{"norm_place": "pre", "bias": "all", "init_std_down": 0.00368, "optimizer": "adamw", "beta2": 0.95, "decay_fraction": 0.298, "steps": 2713}
Each number is 500 + 25 x the weight over its row's rms, rounded and kept within 0 to 999. Layers, rows and columns count from 0. Numbers have three digits each. The size before them is the row's rms in percent of the matrix's.

# layer 7 MLP down, 192x960, rms 0.122, rows 0-172, columns 0-79
098:492491484511549474444498501460495502521539538529477523540502552519486513474501511508488487487505531479516502496516489508484493478463503522513471509514512511489490494484508444440548489486498484498474515508506497510509501506480472541478501509
094:526494497469484513512507524462499503512507512495505452514544475522538531520514465518489512491532493491511495542516521490529493504537507487481511503502498479520505481493474446514510469491520480472496504482485497513490468514511495493492490475
098:503522552536493486517506500450527506501509533479491496503515472531499522475469505507488475511521542481481480480499477499499490489526485519509450458532492511524485482524458467481476479496508516503464470515522484481484463509479502483526500497
101:451535496466530542493495472508522407528514458495532487500479533496502474514466502508491511440471530473517471483469525528480498459507515535518515503524491449499510505513504476478551484519467509511511512507512487537490539472455540502484466522
099:538472465498523453507548516491432538505489512491524498503490481508481500472488513487426492508519500521477496461502521491498476504499494452521491489483472489514484508487492501503501496479479509500478457458524543509485509493531494491493552477
102:523515473487480494483479501542511439491481500506497483475499499533490512450494516515519557463504504503547455495491518496501471486488508531516515477510489486494470484528476539497534490533501498455482503532517468468523527504553504489483481517
103:468481506511493509517500497490495476501484496464495517507511493519457523455489497497511484436531522513513491558523515507521516473511482514444517511511510520469499477523502574514540497549500504488529505574490499480500529521504499509513495534
093:497474431516466531513494513516534530509496491462495536462520504499446514483471511504511506496486485478486482536491502489491522556549490530470476528487479475500478480500474503471479457473531507481535506490504485554521478503497530524510520485
100:488547523521474496542515496448492533521502506465519481526452490501498468485472514459512486531479497508495481509501503498540507514460475512500525530476487519529472519519497490558492535514470507488523476472490577558513490499499486498517543481
103:517506461467546483495509457477497548519468474498522550539496509480519528486517467474500522469461503512508517485493483502484465512500492539517533513489432532488499481490511481498498503520481480498470515510529485474520534509516446489495501475
098:521507473487511472508508467509499510530451468546475487513492491485506492503483509486479506478486511487521505506502501480479529517464523464438492472523507532489450496502500469463466518496463513541554506490488509502539505489464496483537535478
101:526531509462474525479510453481495484481519459502502504488479537526462469488527486507519543512501524524544506433483508499495495525482471518466489483517467471484503499496548536487472499557482508493481453516493508495492501509492524519509454482
098:495480498493505535534526531496536505508491510471499478521536524493509481510512455525512469516422510522489539500547492498509527490502527519524466509523524510519496468489502494479496495492520480511532508520486500548513496509489446507509461527
095:546531503527527484560526460568491464492531517500535503467514499487470513508512476556531497540512490531521492514521495470509544486500469517473528495503517488520495485458481520522500498447522504464516488484500501514512556478462542495485535510
099:476496492475470551488544493530540509492553538520491464501521442499485476505491489538484529539526547504476462501546527506553493551480526537501481509490515493484485508480469571511483520511481528514519505506495467503517520484495499488527467493
095:479514510493505448513510471467513412513542527513504492501487468490518531502505489497590482528530496510519473512503538520496464493477504495491536492492478514460468489542446532479511488531495513520493491508510532495500513520492483472488503482
101:509502552512479499511520466466499530484482538516512541492535464454507476503471491497542492480493518510485496448468509470477463507467506495518485496478528528483509486480481482511512526511483484562490519502501551534453518478443503496464504464
099:525492506517473478488521514522506481501455459461486513513521446499471498519494480470558507545557498509498499447521522507463455502510492480540503474482514516506531498518551450498476508502540505501479516478505513517485513513473513484521494524
100:467499408475519454554473509457482561503483530500519467527507472475515525486456500513544497487490487493490544587511478535500491488520512523417498497492502489522509480519515456461512466497474486461497526493503501477534486500517510478493548512
096:536524505480480466519526507563498497491513460509499489528505503510545517511533494487468499504464516540503486506489512518495470504470474484526526454506491513508536515514521514542498473530487504463519468491484503507484509523473538504452528539
099:504478465483494502458495484516510532496478529498487536490493513522504494477480515493516512511486479485495493497566490478512485495496507484485519496494533531484498522512515422517526518543491526502467539521504502535484473534519521518476507493
101:502503501498483492514513488541502474502516507529545474537473498497508540481503498481540483458476503471476510552505555485530503493477498511463533516511532501490487528523475540532505507527503507485486512460505512495487498508513520472477525495
103:512442474521533462489487550513498533484515545534523531496512495469486476572491485490462488545487477471484491549534519526459551544523456537539474514488494545493492509481519439518471467479490507490535509516473530547515498528521535459497532514
098:542469517523493495478529513542502479486495496501502568539539472494501503515498526522561508470535507459482514528451500486482555492483490538481550476513467499491523500528493490459492511507491513502460498470500492566505521469489533511523516491
094:457482490493497437517468528543487544507487495509505486508530490497487496551497494510474529476480480508498503503522558471462480498524515472495485510475533473471451499465517553500532485508525528500492513497500460513491472510467505535470490493
103:480455511514532534480517511478486512466444453570520520495508490490574479523490519515501503499517503486497483503498485531505535493478492496460503474509508544506487462494498479532481486443539498479544492531506485496480506501509512495496464498
100:491496464542492468482464477527467490497468450473461502491519491527467521543500518498482530531526465521499480441500543510482487489510482497498539521498515510505524492466518503481507495481472493466523525503485400520475505528468536465451502470
099:513511452520513517509511496546495567488518498534470498540479485497505500573513527508569477492468479495423455503518518517485462500504481500504497471526511470446512514522446424517507548479507524524504476491484538507492499488518494504537534513
101:481509469562481529501476503461528492501478488507524465468479491505499493475531495477502525479438479493537469496453438539563465478515497514501523525513479510515497546500465528517499470494482497520559492494497527482506487467545474467488530497
108:523507490510482461499474485557475540516513528461491471472467514481505499507515466495518465452494444502486494414470470509506501518490503514510475513488485532445543496456474555530503507484447499510480481480576492515507529510471523490503540518
098:479456532480499502510504531553507483517497463512482452491472531548471481464520484535523519458500521460530467492484506465498500508477467497450477507488500471510463513477501524515512477516499489477491464504494505559479498447511524540479492505
099:524475514510513588532484549517459477494470479527452501495547525482517548474510502553499510457484513539564543485491514496486524526505495507515437529501463512470498488520466475527529544530509493501536494505430457480513523503506528497495465485
094:506507554537501515491492443481487475504513532512520500516419514459521478500486478504529496490454547497469506496447480474486501523551520443453517487509486451538480470483479520504508497496496499463560498481488476517497464481525536498503478510
097:482468474465497472523508495482503513533524447462463461526504517511508435454508478484454546498473528498519511515486512478488538486479497465505485502534516539479508519520489527459529499481511510502486508504530470538491512471509466548510465504
095:507517471452456483499541579523511494498539475496516437502484519533479500530521490492470494466510517505507510520476494474478445485486499468531506487473517507517524522509507571466534502523498496557505556512474494505466524501455499504503544501
103:488483526476487478525500504543484402518503518525501479509492500524495479492493544498530554444480472506501535498467497493484533478515502493502540492514485548487507484511431503526462503528547503479518530510474534484498556479489511495495466506
100:489538459495472519519546448481492495524534524482484561504485503483502492519477479541483446482495510541520548489494525469476444539492521511501471505517537518520542486534491479460499486512499500494534479496499533494486492514528508475472475551
100:496498543522527496506489504476499508486472463459519525524525502598537511548529524546476481573522510495490577487446540478474477492522528522552506513495465517503445492494519491470519512505502480540468535491496450472505478505511523485525507494
099:463497490541513509518516449454523508496465457467525509525531501521539513517522529512503493495474502502534445466538477462505508519509495458494488489504550512462452498439523511504512492531481494461551490494515451468489503463535512447475485458
102:538502536496494500523536491444517484495531481485510521520470491513534519512505516457516461458494510514484495494515527488479495480479525542540527505514508487506477473504478426480460497506485508489471560511498507450503464488496539520543542470
097:498494469491523515510517491455464470485494504499475517460459526488454469440493510497514502471489473522486507463559498522479510512528505481527529499509461483478479478473527499520472483532466504490495539515491508517495492486500517467473515488
090:492479460491511526502505517491514465506517496475484472517511480503499503456531483478577498466440490557465431521466512508503514515504524511525474484508499524528500481497494489462503475467503583474434540477546526531507484519508512526488542512
106:495527501490497503514477554528495476465486496451493522474487499487454494480537495461435442500476521535513487548521490497494494552486494473507475491495543463515454469519519470482483506496552480489526503500494524485472480486515462516468520510
099:478493515492483504499503514497522509492495517525464555505516448542492503506457521535470491511469477494493504476491502528542490501468469516484482508528545515515514515483465515460512451502487519477479528473473517458495498526498466520501529501
108:473490534483501518478506502510515506460510455510492506497479470457482482502458516524514493463476515507522521518490482503520486515496496518467538495467523477511504502510497495475489487510491490503502512508493497547494498518503517508480510493
101:539543496473494514531512490522506478506481485479551466473501496496507531514475521537517492566498506505508499498493485506516551429521480482542509521484447505494488515510517511530457501500509504533501488487492548498519474496522413513498510495
094:525517535514493500502490488509473513490471508503490470471470487507499491508510492508400479523537517523529549486523485544504483526515486498550478516491471497526489493488523521464532476533536477495431532491486450472490478490511482520478455522
098:482451465513501511530508561537487455515500510497531494502482515503533510554496484504514513492477512476518502514538500479525515543499524532518521534487517469516528519493495480538496457529533499515479512490494496443477474501503543487488491517
100:492527503512520484492478501542480468463513500511520497495473520490533497524491506525472482496457536484486572505522534531509500535521484487515500518472522483490484512479506517492503522531521480487490499527452507460483494495528508466505517524
101:502481452517502507485516536485499515512497517518460521521479516503475504503506491495477520517472508519488490433526504520487492446480480499510505489537497528521526481458514551522456523466481491498526493534456440490524511492511462512524526513
097:490526493482482457499477473528477546502489511510492484495555544499493504458501488482498534523493550484534468528500506482554506507478480480499479557517495545466539513505524560490495473503491495529498499481512521480496487501531498498514491473
108:500547512467526532478483497508506427493548531502510456507530483484464472508530522556499493571498493515482496505441482516490493527487461485479523508487518531551509515499504512498517537449487513482521493525488486498497461528505450510529514507
092:510521486541459457495509476460479473505509536536518413536495500488475492501486498524557474518529511503527468455485475497507519506496515500467528503470507542462506544528485486493493481537493511429481488496508491539496451507515488483474521475
099:501440469505529547493498547462535524516457510522487445487498514523482510494508489501492529495470472528463480601553528505506550490503488480481493544501483511480530511476500514489548491486447488505529502486494452497532533514535517509500473497
091:517530541471497570489474492450515468486511488428520528518454518537491483496508433505452512540484496499521507496515494499511516554510478461579456477476519491511499507495480514512487521505523496472514524519498522518508491472501502506513485500
102:481521484528483460514482441492508553487489510508513394495555481506490520472513494512531519503482504527513474463487485501503517494504517512485493492496515521472525538538516473469485524485508508475522488517449500472510526511552465539508474480
096:504488509453548538496472505503523445518530575517477475511539474491457471515501508511547497511515527504466471499474510496525489478504509480486511529504459502528477516523482483510490478515459537515471515515528551475502491485514501520515520497
098:516461544511508476485489533532495507513473512481465491492538475508544486495500509490530534477485506478504460480537513475507441500508497484526462538485493521507503492484499506500489451509463516529481478485513508453516469481517506513517501462
100:484494518481529530508481497479519493487523513488458473517477527473464509504503490474524497571532525519482496500534500478517475537479511523529468515496565508448525504539518550496510493493513495461504482501497453493477516543541477527505442475
101:509523527571462559520501490564473466501509521475517548506518531491491485501485516457432490446539505505500501499486507471513520477484489491519501493529504473513523534502529500453476528465501489515489526515505492482530496503457479502485490492
098:525499527453486501506493454534511544507469510475498464519469499474516479493494471476487530502548529453505525505474479515525468487517497488458511499507497459524542521535506512540475539499503515535489487477508505493492541498502441510532485478
104:511504469499514499503523523448513513494525480511528471480468485478464501482491469510509465477453515509491465502471483479527455476532487509507494519501474445508518534485493527541474493489525508513484529512531508489478508487518519487501479491
102:500507506515512510541474504491512460502492540543494537443520505520514491487470493533480453474487512486515499534481481509411521529492469498501500504473491519511480481480518503487526511517462500477496515482483532539484497495486485539472554556
100:503501577517523536504425471460510514499504467499514459497518466507508486531524484469507475495515482511501497468545479460446498516477496493498471493498556459508555523531480488461491475484541491516474524519493524501506473495525516504495528489
100:501505474430498443502479507491505544495488480480457495529505463517462504505523543503495505510493457436528520552500530451495518493485496478515527498536476487505521506576504551465473498495519506501520459514480488459500510487474464489490527481
109:473487496499474521477492461511519483520513453536487491515515442509569511540509521478476499503537466532508470484456480526472497494475471519516455474516435469519520502479512518507512488499467496528518516489489459475548510474516489535502486522
098:490501440536498515496471493483510516500490510504483397503509547478444495508488528536535499462508504524510514527507499500491486532581502544485485468499474512492508463485507577536514489494453475487499545547502451525503516528495503485526532523
102:493500512508493482472477467465498495521505539496464502517483516521465521466483485453506523520520475491450482527515476483519529480531539534492484503538488461529496485472500505501523495466499506463513471491533516534505481506495502499495501479
100:477522513448509509465467508465485468484518502487445458480473510478514452496525504513537513475575537528469540483553505485505483515532476491471527495485475509483499547496525445547489501496494501518465477506485481472500481495515509497495477497
097:464518423492533526513522498529510466511503469467509501542495527488551474508534512452491507453499473506502503508505480516503536461472505528505506522526530459506499485495475468457482515532511511507480497501474454505503489487531543440542481552
102:518501555468493453507508481491476445479562489436509504485519512484466520501484468509461512529520488467542535512493524515503543510525516530507524494503514484476484491490524534529493509522511524439534461509491496514479484491481497475496505512
100:496500470518463487498460476512518429514466496498495466503530503504494533442473498488512519549493493498485528490539483518470508518511533516502485502547494490489553525548473506482517482504480541488531484479486447519543504503490434524532469504
095:471449510479516478500520518463482499495509499525501524466506465518474507514498514470520467511500484486495452512545537492480508504458540514486518510487518520475546498508489520509494502523477490485544493493513478518502495506515510483499550481
096:507528459473482552498525543502498510500485448476571516459496494484519513557493473471485475482524479497495425461510475508510491498501504477484489469488483486528516493485502543543484451462522473498496505481502482521516505455483474503500478504
101:502516513519516466526467511544515512503489550544520513477469464517522490466467514521471491512478500507530510467496479502515551468484517542467487478488505496503495505511477477454482485475522488494459504492476497469482492491543489511500538543
099:570497510527510510539501476482518517538502518476536521477487510511482479519481498502464483512525527515490485511509508474542492514512495493542478486488528464507494518495517500559507520471473517493496500498470528502482523475474498495510488516
097:447519475532512450497497521482523520495492500526489522458520486514513509525524501472548505451544487479487549506467513528477517527525513504480484509509521493532484500483494438481480491507495495472524506509521500466522473478458516515481490501
102:539502476497551527511493462544494509489477528488468503508523494506551517518494464490525517536475536497489541558530470491496492542537499475506473495510486476465534484476485503494417489518510522512496479529544496514479462520522524502510553513
099:509496478499515486470480491480535453498552504494507487471463515501529497489519464547514539490460562505486498509480499497546482489499497480529515519492477477497492497482510474514507507460470494466511519493527435491530538510430473501485489496
103:490477496527517477499542496504488484536497501508515492515484505534513467500513487508499512468513509485514519507472502510497485478512517527534473536499481502501522487492479531463520501555465494525453529510484489507509502534533526502480486517
107:495496512499529494521496512528545458483539484461505486443482531511516554495481516500495511514469481482453476507520540484533526497482481525513491487459503472496515496535498448503501472512486488529467561488467479507470530514454480462505474499
098:517503523482516548491493461519482492504491505495494513503457519490522526520513543521511448534453469463490530444495520497491480471476506510485504561489483493495490480480530479477483481496478496508485510509529484515479541480493528457518518463
100:492508540482473448466516515516507491484495514476429512494531507517499506501510510521485508488460488455506493509494507496485519498514504497489508459478489506460514505517500503523497490533461482473527493499481488526499554473435479503481513503
089:486492541515492494517505539494502483498503527506493512513446499513561486482536495498491527484457512473528527558501492472505471538499475493480540462477506493490483517473508542507491481484514485543506503534481501476470497514544494498480536512
099:474514467503491447512535461565508447524472494513520517529513497482544467519514489488470488475465527505539495492495560452525485527524491521503513510530553551495536475475494471449487527511535505566477512491542524505491534506467444511511532500
101:510503490492556489520505485452481509501514533482517529482497533491492506478496490468534475476525500497523510527525508504522480498526527494464498490493503529496504499479484515475516515484503511476513511511551537488506544463527484496493489496
097:481526494471473485499492516507504495486512433532540482526510556506496479484493547524515500507493471498475518495502475501463543478482497460514506526515475492533479485512490500529488538506512489511530483447504542512482507460513474498537512473
100:491563525483504514492517560515477472483465504488525505479534482497519489492482512517501503520546502456489535468545510512486536513541484458518494522501498559506486487534499452537513500555549498492448457497525467557492530471536521482535524507
103:526501562482508478476517459528512463475501542477495514537499521526491500507440490486477509514474514468542479525491532483449505461473541512520479483444489507501532468506516497485490505517462492498481491553509496488477464509514479513471497463
100:488532481506471560474464500504474510494503537493495569514473481531511478500550468564512520511473521485539538472517451499475502560499518525490496502513517484499491490514524495521501474500457501519479486530504512504494500525485455536483520505
101:479544514488475471506505459514483502497478499486515494518526519474509506467503508541520470515506505507536514506516543495489494516501509475482526519515457493506509474484541486533538548485499490518422482476475528481472507486524543494491478494
103:448460559495483492496521512544493515487547473504474489527522485508498465492507494497452513539439513492477516532506510508492525542525486486478544472491448575511456504505462539473483484494544492529486481479527498446480487493516483493490493500
098:543475546556510528495512479510503494472494501474521505534500549508493502456479457421476492466527451492480497518457453483517524516501485507564461518498485483526497481521533518496517497517508503543504466502510520516499564520504473456486521477
102:553515512539504459536489504491499552462538465552500514438520539496526506512511495499472479564517486481505506500506536513484507500452470478489467491517467557494562506504502495512552493492544506545474514519477522525498460485521501495506555503
098:508516498481535551520490500516498513486538508474495467510493528501498504502515506518511495529486501504532456526449508534472470486491507516518474491519489470517465511532513482512495509467503497512496458517490492492511482492492545482489486486
104:514528527454503493486506496484523493503525522495477486534487482484544465491497486496521468549487510460524507494522530515493518515474505459507518507495534526523547483494483560518499523482472510501477443504534542470516516507504482479515499482
101:471516493483471497488493507551453532471451497526506497498508507480521492527490501471486492479580482464526500503521497503528473496488485470526471476492516487448481472476506543527535485505498485503490480490562515525502501505446537493527525451
096:487466474540513477528468522473513489496481496501492539488507502504525478498524521451457500533486521525497506457483485490504527482514528508442480478490569513513481503507509560454491510445543489457502499518500511443478500490493504493492495504
100:550499505456527506486513508543501528493545540435470521477496528536494510480537506505494505438486500518464521549499477487524540510489523499503517534448479467504513474484486523511484505526495511508504475523525472571512518526488476537514538512
097:511492491499518488489471572487514534501480474506488469474511495483560465498451473550533519509522545477474511510507487498473485529494518455473528540482471534508496505521472520528544454523525511515506471505460536534501504478522520468492471494
105:515492542537530489497502547528470499512559496506541517560490479538481520511521510510523488551507471498531495519481492503526523511522473463508483513480511440519463548470466530545510494508503508510487476491495492486494511511434475479523502505
106:477532526516502478500478480449513417497492470491493430509504511503467484470494512494478506579499501527491496497478456508525505501491493523490501484499502473549502508508520543484521507471474524496465467515523431549500509528468446484486500523
105:458486505500501556503504465503434504472468476548521471511495466466475483467513502496514521495488484505480463552523476489473537507475481480512448462510467511540482466519513502471511512480509487528485474502444439442484499471527464484472473503
104:526479471570500528521505488515511399512512499462530493507530498509486502479507485515480507495532486514480494496468496473514501507475496490514514490500498499495478511485539511502482499518500516528449490478520474511503519477507524504487516518
105:485506490507476475530524469479495549487475565472483557525500500524498508517498499491511500469466549489534499451517521481480498482457504535487468528503497520473494501517528500495478496507480519459547497520513501509482518469484517526496516535
107:514539502479487548527540506555499497503501496495544466464502557503468505521510503514481485532538502527479525468511480509545495477500484517533527457487499499517500502529467535517464496510536496480556486479476518481474505502497489499457490514
102:536511473513510547495512501576537497486461521532526483508465527541523492528520470561419489462507496507510567454481539474481476524548478446491488489474446502514498515483453474519542476503523495488491450508501537502486539514487482490487524546
097:492529515498486572507507501447490527527448496499490515453511544452468483520473486498481539552488517450534508471518480497513521493514470504495512525502543483491470488538495463494529492474489506491495460484475520526491525513492482520498509521
102:516479498518489498498493456542541483491511512519481500509488485477514497463498499497520531486476514498484539516487479474491489507480500482480464476498487482541468472495497521508477534495556519512546533503497540541496473506476502493494476552
114:466502503506506479493501504542536472501504506501497493503516502492524559536495504471458500479519481534461487501506520483530518522527531530515496514487493484553523451504484469535468509483510480490517501485470520452497512532501515447528520470
094:489511506497499509481492556491501530525526493543501472426514483544489549533488522462548502487497447511487501492502552511480511505494486530521495518512553520451493494463511458506536487488507496533496545495550538497516501517476562455539467515
096:505468547489516516504483496515509537539497519500497544464489468495478517445528497509458487526550536504492478540511528500499496503488505513509513526514476483500497468481516499547489515490534482518479510554481541471503445498497505509448512511
091:513497541514475459497496538458481539493506525521491472548523462503482506529486553516454491449488505533510507559546472492473503512536475461496507502471492509489529484500507475447530484513480487493492522458483584469507422523500511510485532505
099:489489472473497507465508540482491463494495515523527487527499569464502528479478492544529489524526459493476465525572498527530504504500485527572532495502513500492536514539510526516495495520496512515521492487498509501541488522492507524512503523
104:527506518487460492466448509452507542494531527474515516476502455473502504487513513544488484530543470489485523469504494545490478477555509544508482552488519568535502506513503523484504476503511496511512467491510509455541506512513496502517517529
095:448502506516491501533531435482499435499514459534492580502535509511478537530491517529504537497481436459505454533545463500473500494485540502524517500498513535472540527490490493523495474506484509517493494492484468446517486505523493509489500487
101:463533475505474471479510517473546561491485491479506427487514473527525515480512494472481534504517514490501498466469528505483514471485509497487465517481469510486515497495508482500500458532449494561522483451487491453481486486503523484514484503
096:485494462473488504488500496488530493499511481557497492516498470489491556503482502510556483473467544480492485482486494493476459492469513502524526497486468532482507521492516454537468501498486488508504500486515507478510530457529481506488490459
100:465486482480478452501487528529472511468489507509501493490476503466450537514495493471483500510483504506519446474533551521542468493515508476533509509478520464491495519514537486492507509487493461476485487511566525479465463492537469522498541494
096:508488504544530546528521468482516513507517474500514445499503483496496480485505511529504481519512476540503479518477485512492509521512489453517519481517480505510504524481485511508521482486493500479530511492504485485491450498504478476557490483
103:471488480462486515481470567501509532534536493493492520565490495477529504558480490534446511487466478500541447494501482523549531482507481489523484522523523517522532500467485459509506501475486520500520549501503518475508499493517506521507518508
102:488533497510462460515511500479472491497562542549505472527462533506480481511530493474534456526531485480490447529466517502499468495499501493512418513498483512500539485525478458525469499481486501529507501463486505521483472508538503517501530541
098:518505488509491523496502491508515542476551510511492572541494471487494502495541506547509485527519459478508499456513513543469512469520498503468492485508500500481505524510492518499491501482516477516533482518504483503526471529504462517495554536
101:483482512453472474484486507506494502485490537526472504508443481460481476483517483497525527460507514501452520501497516544482506485469455449516501529506549544465468487520526459524515519489493513481516474506499529484483478512467500490502418517
098:486446505510526557521531487466508455493524497516502460485475514492449496525499494471539504521449500504490419488520453528531469519489498581522513500541572524451569499476497481464530520508522503504503511501526444515486526492465496490512479486
097:552542478512502542514491524484523545502503481527494545514503495498471519527563476542491508495577499540512536503474535511495531488490521500506500501512500524538504518498499453489497476496504509531522530501461461506504489495481497508500476523
097:505524521557509550506489516502474517481469503498497561519471492558507482458508495489476481517478573490505536499456482468474508462478502460552551510521491477491493549481520489508502480509472508552531534494486474481484498502464523519538512512
102:527494501468484503508500477491540522507533569466506524478495489518485488487475514527503553497500515519452504482481533487520473526500476455505488520505543495499522523492494491509499510489502497514476533527478476535541488508484510485496491520
097:525529547541464456474503513496471473476490478530503543487518508459491536504512490444561535469498498497505500514533467507495522495455554514491502516523524541510536466516520462471482515484485473488515494479503536500455484518540517515466469478
094:523488542555470493470522521479519491508494511477528527499501436489460518556480482478484520521502519486509516482455456491494504503522506532530504478518466521504515524517485485529525561494522479551472533486476475495520536524494480541490462508
103:497460507464545528509510465479504470482510501515460492517525543500463487509483520508492514548501517464484486457480522507477499493515520499502480482489496515505530514483494560534478514542459484487555472508511457501465497487501508501471480501
104:485482514493476493518499478485525535499465503513495532508534490486488485494499518483477512502473484467476475417510516472535466512506487491511499473490505469463541530491479463519477500488474493495488493512531455504513491498518498471499497491
101:530496506498489496495503488530492533509473493509508541500512500489519504485507510505545469461507499490488482505477526522471512475446492468441488499526520472486532467530499473540540478478456512494471507528528507469526493526471520480497534476
102:505508539525511523506483516514497542501504489473529551471479533486514490513517482501556485507439493516512501518483512522509506530526478502498525484494526489512475464477506517503489535494470495499420477503506545443475498545523508484529480515
098:476503569468461461487527500513509486479462471506429520484498501527520507523501509427503473506547489476497521549486513502519489500517457508431505497490471462521523477510480472487494488525453492459532473518497499510512495511436494549552445490
102:534470465479511480498492497511494480494462470497529420484476464485433493512511464498511490460443483517535507540473492474478483500478529511476520483498482507520507501440485465527484497447530510503485467483510500517517529500490527575461477491
101:501475484524493513511487510474493492512512480503495488486531494502560491457490519462501497538544498507517559529547504497529495499489502467497530485503473498502520518556560480512502521489500496541492556500491518501512478511524517474518499501
105:520486464468505503525526525501509566521537476482518568472479515478542477473507526498478506513474515497500474478534489498463517459484512481458524491476514453530491476506506458489461463500552505503470532526473514547497495475495510520497445487
099:494485473507488471467499491518491499495531493496514447499512496548545510493489494510526518524539496476498513525505473456537496480501516542485458493519504492473502544487494422485519504483476498484498494474535456499495535485549485528507493485
106:503508505465489544537477516536525518511477521456536523520530500499492472540478494508483498526550485507519534509516503528462505505496526495473524523490539516492502545501516514531461460497483512507560451477510491470503482522498500505486472509
105:442479521519490550470487534470502540460489511503479478516513524476490513498493512517485489557507476514514475437453454535509496476487457518485479488482531461486516518490470522517489531484494509480498522490552486517453507496549497468501471508
095:520510523486516490487512503484501496481502482484498504493500518480524454556508532463467528494544521480478505503560470480474493505519504488494460468500477506518480501522471532482502486496523522486485463514471469515499508498545538526491531534
092:434499485475445445467554491532487534520546443531527480463499489512510487454505498476514499501492471506519464497531474495477490485545482527473507471542511444517528512502474458525541478462517511471467515483513505534506519488515483545491500503
095:545522469519497480469493531513482511492450530459485493507499535469479524450468507536527516463464516465512488502546498531463506523517513501531518523480451536495473497505492489483508510490463496517520489487469556547505532559464510522495466506
102:511489493490547543484462500489514493496500511500496524489556462514482516528482477475514500535482436491463448550488484494539506463520510453520497506485493492473495502474457585506503493514533489495512542516548467480505486474489492492490494477
102:461515496507524490502522496481517520514522486515543538472477531488527490516487501544533513533540532507477507504516526551513515522546454527507493485511486481514461506497492471515480479505528492503466492481476540445534487483512479496453474496
104:501482482499503485493502478517539540511528487530515455537528475575497499501523498510440491523423514554469515501491488509511489496488514517542482504474474531511506532472539515469476499487502500511488483528497508508499507571499460524523510482
098:502529491539505532499503503540484461532462491504515580518500446478503522465476495498521490469525500495557486537502500480511512524543501507519521508509553493499480470519527551509499537501492479545503536512503473478513493489494480503483485463
102:508438495476531498464515496451524492490477490486474521509501522534513522499482513488506437444538510495501519493506506534516498504499543525484511508508501499487507542480497497493494495519468506459485581497548506519512501503490517500525564500
098:536486516460482511490483510522522503513539517509512491527468556504484535532499488532493525535468471508467528523490465503454513516509477463489471491503481487504478537528520480544512510515502483519477474498503473496462470521521489471513517486
095:467524498538515518517521503521489472507547518501469468488471542550469488498506485481461496498523502501506522506480487550512469465500490481533508441511520526558472478480471528447532498519516517525442499493517493514496469504477453529507530464
100:481445553549474508515499486509524493510517494539468512504491496492487510454493497493473478480563500520528463476515508501441494467452509497533482486506479480470516484506459497476528498531504494488516517492479534527518507472499458468535429489
109:516467479522521528465510512473496515517517491473538540435499517517449513545517544531441509489532488525522546533513521503489477539512487540482454493517490479509478514484509489477495510483485521530463522531493455472507492493497537503446507507
107:479471545525483474493515477493491488508490524474497478507476516530494476440505511465537519459529504565476511491466493526501506497516505526464467472512490515482510471510520549453506527509495512495564510532474524445523465529449512527538459524
100:493525505510500423534499454530475448497438515472503525468479537512491548495493468536503523510531525508541502501460453521449461526523466535470510504533552484529481467439487503534501496510485496480504522499487534504504494510457542494546496545
098:516492527485471492472523515492502475522478476494517474506491519505498513513500518484466536441530478520479459470496486490483460478529495483439483504489518485476460522521519484481530530510507496523505495462467490508505488516487509517539510464
096:475523544503488507513474470525489488482501497501477432512527461480544547491514522542477518490561526500562528468411521539569577461514514490478507487535495510487494500496516497524488483480528476506489470515531456498507491527497480493503477520
102:529477478520495513505502505559492472517478517476448475465474534479464519542509515517474470471501489506495461512494466486546455468446522490480543521506528490457462529501506482521503521490530484483468481505512526514480515504540463508498432474
100:493516461487488444498504512507496521491532475513491516493515496506563510498489522504506529521441440472526476547477541479550456482475512478507533522492439491527424474517525532518481484516527505515488503500504496477534547502496504517468519524
110:501499478460528511516500533524491491512478486538460501543483511497499527500470477487519526527548506519500527465485472515534468440506489478538519494514487522524487460525504504521534548468512507456512511511492516521508481512541519543516473502
100:517503474499476453504472527494483498500479442526476532498460480477470518511500529534545489477509546561499489476476520511481461469471527519484472500543486503499473534425505515498513520486496484479507511497572507494515478505496509495493535472
106:491489520523491473497508463481505482515482510491478499440474505502483505524483474487491498529525485463517464505494486474483524541525514468508541469457462502450508493510539438492533508487507478510509482485517528508460472520467542516482470515
104:518463525475479516480520498457478548484511480521458560498491519506495483483483507484497484458510525516490507548456502513485493435494485504453526489506494460478508499528496533479500501504500502534538485474533535506533478493526485484466502487
099:497516560514465516496555519533507471514488525448495463468468446486511500485496487458564502485514498504502517478523499532550540519503517493477517505522481504483460487536492505525510518479465498483512501504468517536508538504571513476475471514
094:494511460487540577516556518527466474476506512527507480505473484488472479492471493505494475469514510523525517505501493463478508558494529546490545487475541464515466464486488496475478482516533519512498487471533465516500489488473485428504477537
099:512507475501492507451542490457499536499476512434535525460452540485481495532497501490481467454425490483512538442514527523533506505531490531507498509488535527471511501493497455505491503498487514520497515542512486499501465521514511468508513505
096:518489532505547482492476501486494511487489459534516489503516522487531497510514482495494506526497508491498497513433477496487502494501507479571521528465492516511479484465484461495520504510506512521501517495512473520485546497472502519470477483
102:475454501466495514482477507501509527487463464491518481496547469472531467512478491470544505555481542502498500480494498488527509521532550485530491496484542530522466454541548502510523499484474505504494525536470569454512554500456520517468476504
143:482523491487503507499489529451510530580511474498491452498513480480493501522506491482506478521499488527472506534444496561497487481502464510516477547527474504486506484495494499499513533484497487490479502494455515481584515492507467487519505471
093:508533448466520514503491490487466547496531514450511487508512518484485492515487476505423500475590484466516545439514478487555548503516520467488560490487513487474468505457524546450516516516505477485485473473507495473503460484516544477479478486
097:539514504491500483472464523510488488494509507512523558493524467472544537486515491525484504501555490469490519520477492489465562491509443455494480528507538514514523475494496509491471525496502514523489515519455501504487489544519479530501524510
093:563544528518489462502513495518474535525467533564533578486474499477506557504505520510494505493498507517483505475518455505511485513498502511510510462529493485494478480486473487491472486510503509482495514464471525531507510470497536505474480485
099:527443516528517518529491519506499546495475515540499511506547463496484464513497500532500494508539533476488484506472510477519517537522531513544512499479507457514462535456480549502482480499476490464481512505500493524488538434523499477483508468